{"d_model": 320, "rope_base": 500000.0, "attn_scale": 0.125, "parallel_block": true, "init_std_qkv": 0.0228, "lr": 0.00109, "lr_head": 0.00693, "grad_clip": 2.0, "schedule": "wsd", "decay_fraction": 0.732}
Each number is 500 + 50 x the weight over its row's rms, rounded and kept within 0 to 999. Layers, rows and columns count from 0. Numbers have three digits each. The size before them is the row's rms in percent of the matrix's.

# layer 2 attention value, 320x320, rms 0.034, rows 19-39, columns 160-319
086:500488414468537523469446562497499428462452463519565572574564650496509560487463462492430544524452426477475549475576523539475472535502581531537533511623503505456503462527578543462461509562465556462490456600477482555434542435514468492480569560437510519507444600524551456453498519575596550500487533495433502442471515454619514473418500493482542501463550475466547462403676468621464448454398541455513400573521466447563365534473511571482385427566509578419565522560561460449578512531561480
085:466490491525499477481502576519423521571465567572476422433425441607530605489534527482449393437514435482558498473446552505573454547573504472434577444540434480493449604585556482489571480627492475499479488525517516530564486473481522411431426484534453553439415523517489511543567420552507467562441473456472490542470517505534381509445479488546514563521504511451564487527387530402496497620534508421475487575451533517490424511520560447482436516439522533443483437516520491490537524541426499
088:522475532504478473492546464516465512490517451484494617588588520504556503436448384448363451561566505530480536514548418496472562530523527489518563579503483504528588513542561525533514498423545510442455496480536482500566470579521448455525570494511463552456463537494575566483544475489566529517479519555440523399518554465489467445487441515567482608523538556430486383610468536525516484400458486477488394507502571542633491548492398536503478474545511482489533524429513548499428522537459477
085:523609594498522420474495456509494505443643562505554437504494507522457373488537470412500513520525498469463499504564460536510459459434531517461520475420556426526526405473462446585495442476473471525470511399543472486567482533540489364498509523511419498486558464552462529527404533513471354480567404489523450561468502475533478554543403533435512491525518468533407533536423573482511514493549389488504514545441617544606564547529545514424490466532464435486468506510477550510552536483486535
087:507588544557490478431521545556545409407498462498417635520482527454550456419540530503485641500481502450490541442426498470367438502626511491378476519479483475547500576591470471484487592528562502371492490555501457541462560565512512507448534571424485487530414468502488485504447559529459570347468471499557491562494485521575489456410432480578574559523507526499433526501547454449540361526591578502446503376494555512497481481533529526501478501561534517503540573473551431569481476468470452
089:460505593548560565529549480454469499469570535554537486515450465536520526541465526460527417611508510528482599518532479568548507446503481532503529470458480431492451605458479534461419494459379489506457482448518572523475497413504549455488479523475563543453455484451464540425442519366392516605502498490513454490481438459492514428473511530539514476572528539485482472559404454398379537549513473476437489462496553561464463521441479491429553441459431569517437462605498481528461552526540532
079:426533463407556493526483527450511415457526583556543526475565534419571584420610509490509547487408447462429478466544533475427369507409513490551516491588504465420499500550426594469556521500492472508384391563524526608478533480494570403506483525425529612569450525602459544552490538458458560441547549495467434528501492555477423541498457503504497436600537486578388429481403480399414473465473578530520487529495523543525469495453571480428518467466489519440523427509519467468538526543447428
087:483542492529574513433478522415484483442522492538503654592470478514606487412565496478512489474434492460567509521500507379429493551526500472481618550507471486516594548534486509597512476485499471467420461566481528512571548518523459548432557497443589548456430464549467493433472556483596467457476508462381448439472520543497496475556527495535425470509504484544467475537465466498483451478477480519480410535506456545453416508447434426459527400520428499527528461493505465540500505549370476
086:473484372585604460544475559500540523531509431422510517571643535537523548576478484531483522402488476513522492518521447402534548436476478427445577499510545519496489500473468487552424528391541496518518573485413483449492713474452517489432457481437516513549524518484516501411506446527518574450528531530498485488498520472507492517566548481427498593569468488438573567593495517548543530455504427438447508462496430467509469518500458474504468465525502514439479552522451538566528509356599462
082:518522477473477558569553495531702498353502494517544394530463560473463551540453521448524527506474562572445541517498545516491525507579498527526507500552562484535339551418428445459634495479482487510549479507515502511459474461493564436602564488541548514496501567488504497551614448494446526555438447540493532448532474501505505552578502538478491454481482438553520656457588518508457617578583539550563595528507509495495538487461451539476391539451460587542528528469482528464501546467498499
085:514462334491451417487500512429486512532404590444412464524548524499503552562507474457442425503475524581491466617416429351442571538542435482537443523469507492476503537517500462494435495600519529556507470495447522539534441522500501414413492513475522527451597483417536485460595395537536559486421489523431496470416567496459500534491539498497429512411471494516514349517462531518512405454487366413512529525499466457573538484513607491458504451373503550442438439464546474483433480455435474
084:463517445501499464498532594479517590542521470432484558538563532535542587571552457568490438448498486462524496436507502428503529465498492467517562514459436511563570543534563420448477540500498475463464551517520433543422429427443536482636536520472585489421471487509484474568505557384466542529519396484489470533506530448547489459575393520465534501539517474495515492576429538477512427460433480514470468487451533497445461439493508487492488464449428472464472404480476515424476534556609476
085:523480559388520550522508455539488435485476461470484471508451562459490531528506448510563514507510530510524506474456515520559539525587462542437481459394496536529513473463586493526572541420508492424483483492516565519445492408500481591444559474460496463560584472456477542521605472584557461549532547440527518566419528462444516526493502497517438501341410490485562388541469467388559531469387554477467491489507611512468490497476498534560481573486480587574444602426512459470536510352545455
090:531474505516547533623471523530496425614541526527531448520532503494535526500502399460422513587482473521468544476511539604451444435505531463547435443525520526569527524612497532383346417592484499481472450525481506441551391551436405440557509581443502596545508468441590472534364531497555501494447558492401553495454552504600411551436476469426525541569503453505494563389542523482494510487442400519523510434508519454631549445532522575471430537530597495469427478516543436433564498601562459
088:519516504374497513467457421558515501515554532518629466539499429456434491509518512489505459510477516535528493579473510597539493469403437553511603556595485489545498390542571527482556505542520469558442536442494461448494460438531467575539610540561495490496498470520532567500482533409485430591533507584432489468496490507517525437576521470539496510488528479519481387497599545630483531542445506558507416591496524493486500579509483495517495450553462516500483423541495479437547457686523529
086:437542488508501488539482402535613382537629415495552418454578564447420449503496502520604575469565516418512450491452476507470474531474460516437531505543579506554603472504531501475469533500608550540467571485509490504416542481457480532490505546478505447528580440609510621552479530480534509415503487451542554443489546503515492566499455534532441556438535455511475364517516537513666452419508503529523599423453572490592415566519505544528469462476452466486485560428509442469577455486495499
086:550577475445499490516542503422541574462503543440501459535489583604607493546495478462536501523571460517571497490436399506487580449478542483548496496457544478592494525480539535601455454430494522566448536466544406503614478542502477477441496492533472486463496536496454464481495489473402401495455503517537486530486529481529464489486411502451483545518515601473512539414562493593490441546507581477573544531489449558497478610586524509531338499445537506454514496532529485507462500509482432
089:468500513488513460481519479516500445542549501471470487409562611423457436492491525501413552419490503477532506540465388433516504514466429500529484522516600480568458581515523571553403408427567502539586465506578480558470528482515540434569515556484499528561563603517536584461453445531455597442448607464498505419501500453488549479481523500516492586565522449421510506492513542445507544449603523470550578429517462508596494414502397461492474433564483526537528482514496522533450491415565475
087:516556547563500433493469429550413374493420543510448513519442532494449473423515489513500602479544500444568544470457483548481458550561536509556513465574613458506521559528421545493585534580477541454410457567471386510453496512460418535452544536534419530538511511557582455506440469531608455411509434483491509508530482489525443571398540493534492495525539421518459508480494491486474417508517491455494540431476541495580407505492529545547562503492462520444559509550522462478493488475548513
094:477449632548463531519513436478562500474486479439562465506559473501480581503485513444523606582553534542459510468515523521579445476563521493546502469419446503487498526512538516462422440492477497511524520493576595519507494532446527401534430549509476453453429523506524578543465474384419597556443484527464492433480506467537477460483451564535508443517478479497584530497511540472464491504576436550466620449533472504625536458569411521470495571379542548561511499524514468488528489539444487
087:440452579510463508505513540518478418464464459507541404595474500476518466444491467478539441526508569506550514520428565480510526526533541523463497505578479482536615654537582523621551489537501567550427476545501534502479503439505479462430466485553498526406442449472463566532569473533484445575515488597372526404395504473485558493458359536609461485514488461560517560569509508516528510488482504599467490502481493513581490521471520489460496401500537434618409468487503559467479475439379517
# layer 2 attention output (transposed), 320x320, rms 0.0441, rows 19-38, columns 160-319
096:482555512485491462481381567499475437567456471492526516541470619506410558465458523518441504511458428463546452487551499457498578525492545462484486497556451596569522463551538622474536488507385598471501471536476447535496501497537463524507593446440485517486538459571588477519496454516555541532526513478462501528452532416529533491477572466513538480465549468489543399454529406594443503448480485466413430590542526460573449485494559565497510444545564596445492459491571516434577469425510442
092:493464515469469542432474531478494479437456512413464523452456418476551511512580500465495428480514406442451504463393566568465564497500496533391487469482465366490454583628524552444430508597578515445520447498491557503532540483426407546428475506570506529535534578495537516524515500477494484539460515500447569531526604446582427494503490528512473508522404473516509559471510503401434534509551496510442489442468560538497455503549535503523492521457429500503479425451587478476434538541479515
094:536512541407503451488581552420430586469487449545531543436517503459527513505565459534385445435559467532529474506537438575525552539486410464418567540451444464522582567534454525489533535491436567479406481440507461519508480499487381607526517522477522530429432512487514528517572460476480422551576555590482512424455494387489548479476512449547429571485549554494489420537496483492535524444479504508476463536445569545524445556448425571503482467587480471550512493478510492561415478415497471
091:520458507557488465440505428480514591514567534546547487522591552521510415550501422410525461392544549562440544525543472519537425441482505492511468486518526446548504479556512366463475460492478496556485585414594484542544396497470431484456428567534432498467555434513424479581530473459496450479541459510462443499440482432468488564506470454547476467511509508592362495500451668433567516555476424571489529468416557504431541593450549506555489408495483522434473524551484516607532502542506550
093:494485543592577494463447542486510581448483564494456556412509607480582558529476546474465583541539479462541532484521574503522472480466461350489449449473460479502468550558457493562582584533553630481512446552518499524477555645574501479533554470512549471478487439574509624454541506460432524421526475417515470495474522462471484432493536552490551454509479490470533512574490389509489398617486481492409480484464485487459506500425474473527474504524599464479513486479491486434584444494456455
089:489618551528484471469618444467502512543522554487553434523457479562494488449495528506573434524467412471536609516401460459471508478485562655500566519472571446511462502503474473506436519494366406504498545510541581540448447446488562508529432573498504512396595526518481507449500596503479489538465492522463505477555427490424487473486497229599504531526530489526428457530464508443374507490598552441461514447412472577545482543510453536485485454477441647489400476560509556566492532580536533
089:478504472469501564456480531510460502569480592444514461481471558516481555498487610436515439510459369420501493461571517501436469442429535419533573466486460493489443494553425538419552536533497526547541390482567571562425523511559558494467516518467481553482515396611471531500588534444481565472526439496487405452457473526414430502450559542512533456575550431642429394548450502458407519486502535554408471550509448486513478500514577451480534407397473544452481395446565452437509515480431410
093:486527572442579530488437552526462547402493568500508615478495552542545552486472537414523482498428501450592509455485508416574485560426446372497518501473414453486487522479461521572497609471449543471481401496437563533535523560524463566490547478451581503423468512498520469450491538491500451476503485484462478463495498457497426540575529547559427498493482449517456492519443423547448550478513412519398412508618391554496470497490527426518512440519449460507517502512486456502455521521489368
095:535482474613497371603415583455545513497525423474412506549543518536430429441546471528506484525410484511486430527487406419473496550535478460526544454513564550494490552449542536545463423508418523455576611529453468478559601476479461529549456514429524542515496500531542499440505445576493556435479519515542523577398541463458551516504472472486498549518537521458585489502570640530488493475541506483490569510543476543444494538507495468533485521486474526478437520409521527535505530477539420
088:501450450595428534476575504476574457517447562491558392512539465430519534532498554543593484491470607559485504465558574538537463524547533509523425572571525504512431408423507401484537381383424415488532564488510475470428469411542520479522511486490462486450586536539506477564565436511507544582493501462461578527539497456508552435483576496520521511457481490559496606498473516500443520572447539420509540566468586464468535489567493580509506461533525540467500509535520475511605560453556548
092:506433501502584507488488544567520506489435626503414430522512515445477532610572521552467512443539486456545482591427526486472551507553460409488529464487508435500548518500513497448466507549545535478479431445403501478459564484488547439467447536448494475533526542483499517511571526639571516488476442581497521427435605514492467418493446450491428465473442451483513446562476610541445398418450486496575603504444462518433529513583484584467471520541528528471569544346542420533386512555532446
094:509537486572476450466528527466517465498522457426377568529552536507437503515545438470518519449411428492583507480431492477487496517541516481546567531510496450497459528597568420429509520544390472518498469437506432535483499548460485502507507540497612515559497501534461491528500506541500523528481503533577493562558544488474444438547466461497502547504478481513514459490503603511464395442533591494505521445370580465485360453521484553488508422424511547542456464511570532486409495520571470
093:476419512504452458558457472510587421415433493441466493491450476436472460422524511508514525504541563529543509473444591488511550550541421566419488504522532590544493459476506550528490552426519470418422487489559525477493418473467532495556640467474456439488499536469527521518519520576558475501501571423457485548488571472480550522405468565447462485349413431471530434539511466486508536488417526481546509406541521436594463448436394491515491592449539518528436534445544527493469549424541506
097:552516528448533487483488556460494433610535504461499449568479552518459554537564421557461466557550445495462451527542510569414529493461542474475466450521489545548551445629447589471469424550450599578506458571465442463588492503496517481453436397416487496596441461464571508568409491522459531556501439512502517563434536489534489516430583503494569529499554468549544429469467457528565394483525455569518550544458567437552478444529540606511493462450615502507463490482539465477486454482499472
092:514545534480466523480492367517513453483529520486632401497492467546335438526489540572523455542419477530426482511548512507500483442420539481520532547540524571484589481550537488423518437487506537595467567439511498470516411468486460498442537490520517520488496470504487540489497524503486485522571499590483535463481459492495534490551498350532417532546683543552560456486487485587552526540475466468398437556460594495577494505534506544514526417521539428500576494585467486433515440545495565
089:440480412567517501607378400538496435503534509477484482443597545480471430567489435450511556512602508484450463467525533588483440485472417432577505461505533569481513467512567467479576488499611583525481463422517472508479533478484495444498503539471539530502426436549449598513573516444489520396536379444538477449426528494488531457476507570454433521455544533476549390551513564514583481557419452534498619500474561498522470504544478512531541465451491426487488531484518512384506424511561536
089:600506546462536453496574492476485563422483508490471478633515495586531491596507407441418496456484464501498458535537441427526502475542533398564521519541480536451509482500461550528502392583503493499485517527500406520575461454427446473386475462487487480514480490400478459539516511546477492548509579601507459532501582507586505503550470433560391414449486525515580572398481488563534483558446470439489549540435514539463492570617514490507405491506507498410528493505576497539486504524524474
094:517465396564552508522545537479531513599415564515518402451511518441572483518372482580451534456487475516406467564505385471459484462486446512514469498500505447516470533477450524502495488579567490528532501498548552480459564477517473543528435615525620510463459479607456560416545500452502552480498497472526520394495443459457534387441552670510497567565520489339508471579531500458499551483569529487523606509536416519410480551477569525434468570531418355556500527518442560561484470486564435
094:455549543537418445505461435514468489549440589493483509454449571431498462439554485484439507495539431471534485513566561528446495503526623504508416483477538417448545529576455531486626467464531520454463417601500513491468505545437420516478492520459448555517567430616574489569489504467505511461504476498460516406472522472426483513453509482498473450550488494549452434549440521487338480478461493437486508501483543486493496512448544490586529519546516536433514455568577462491507497538547574
096:523454484539482515545538471461488498562466541552557413469514406502530537493490513505574521480563513550489581432542558572555409452556512513531531468516497445450514500468524475487501472552455466481507493550563440547481523470590502490476407623543495521485546516490477647489494483487486620560566485551571599458452515390520528393417480571454524612467466440441535464520515512497471375535552500517477583401521539543496484506578477559495449564507523504454515504464468478524491493529523544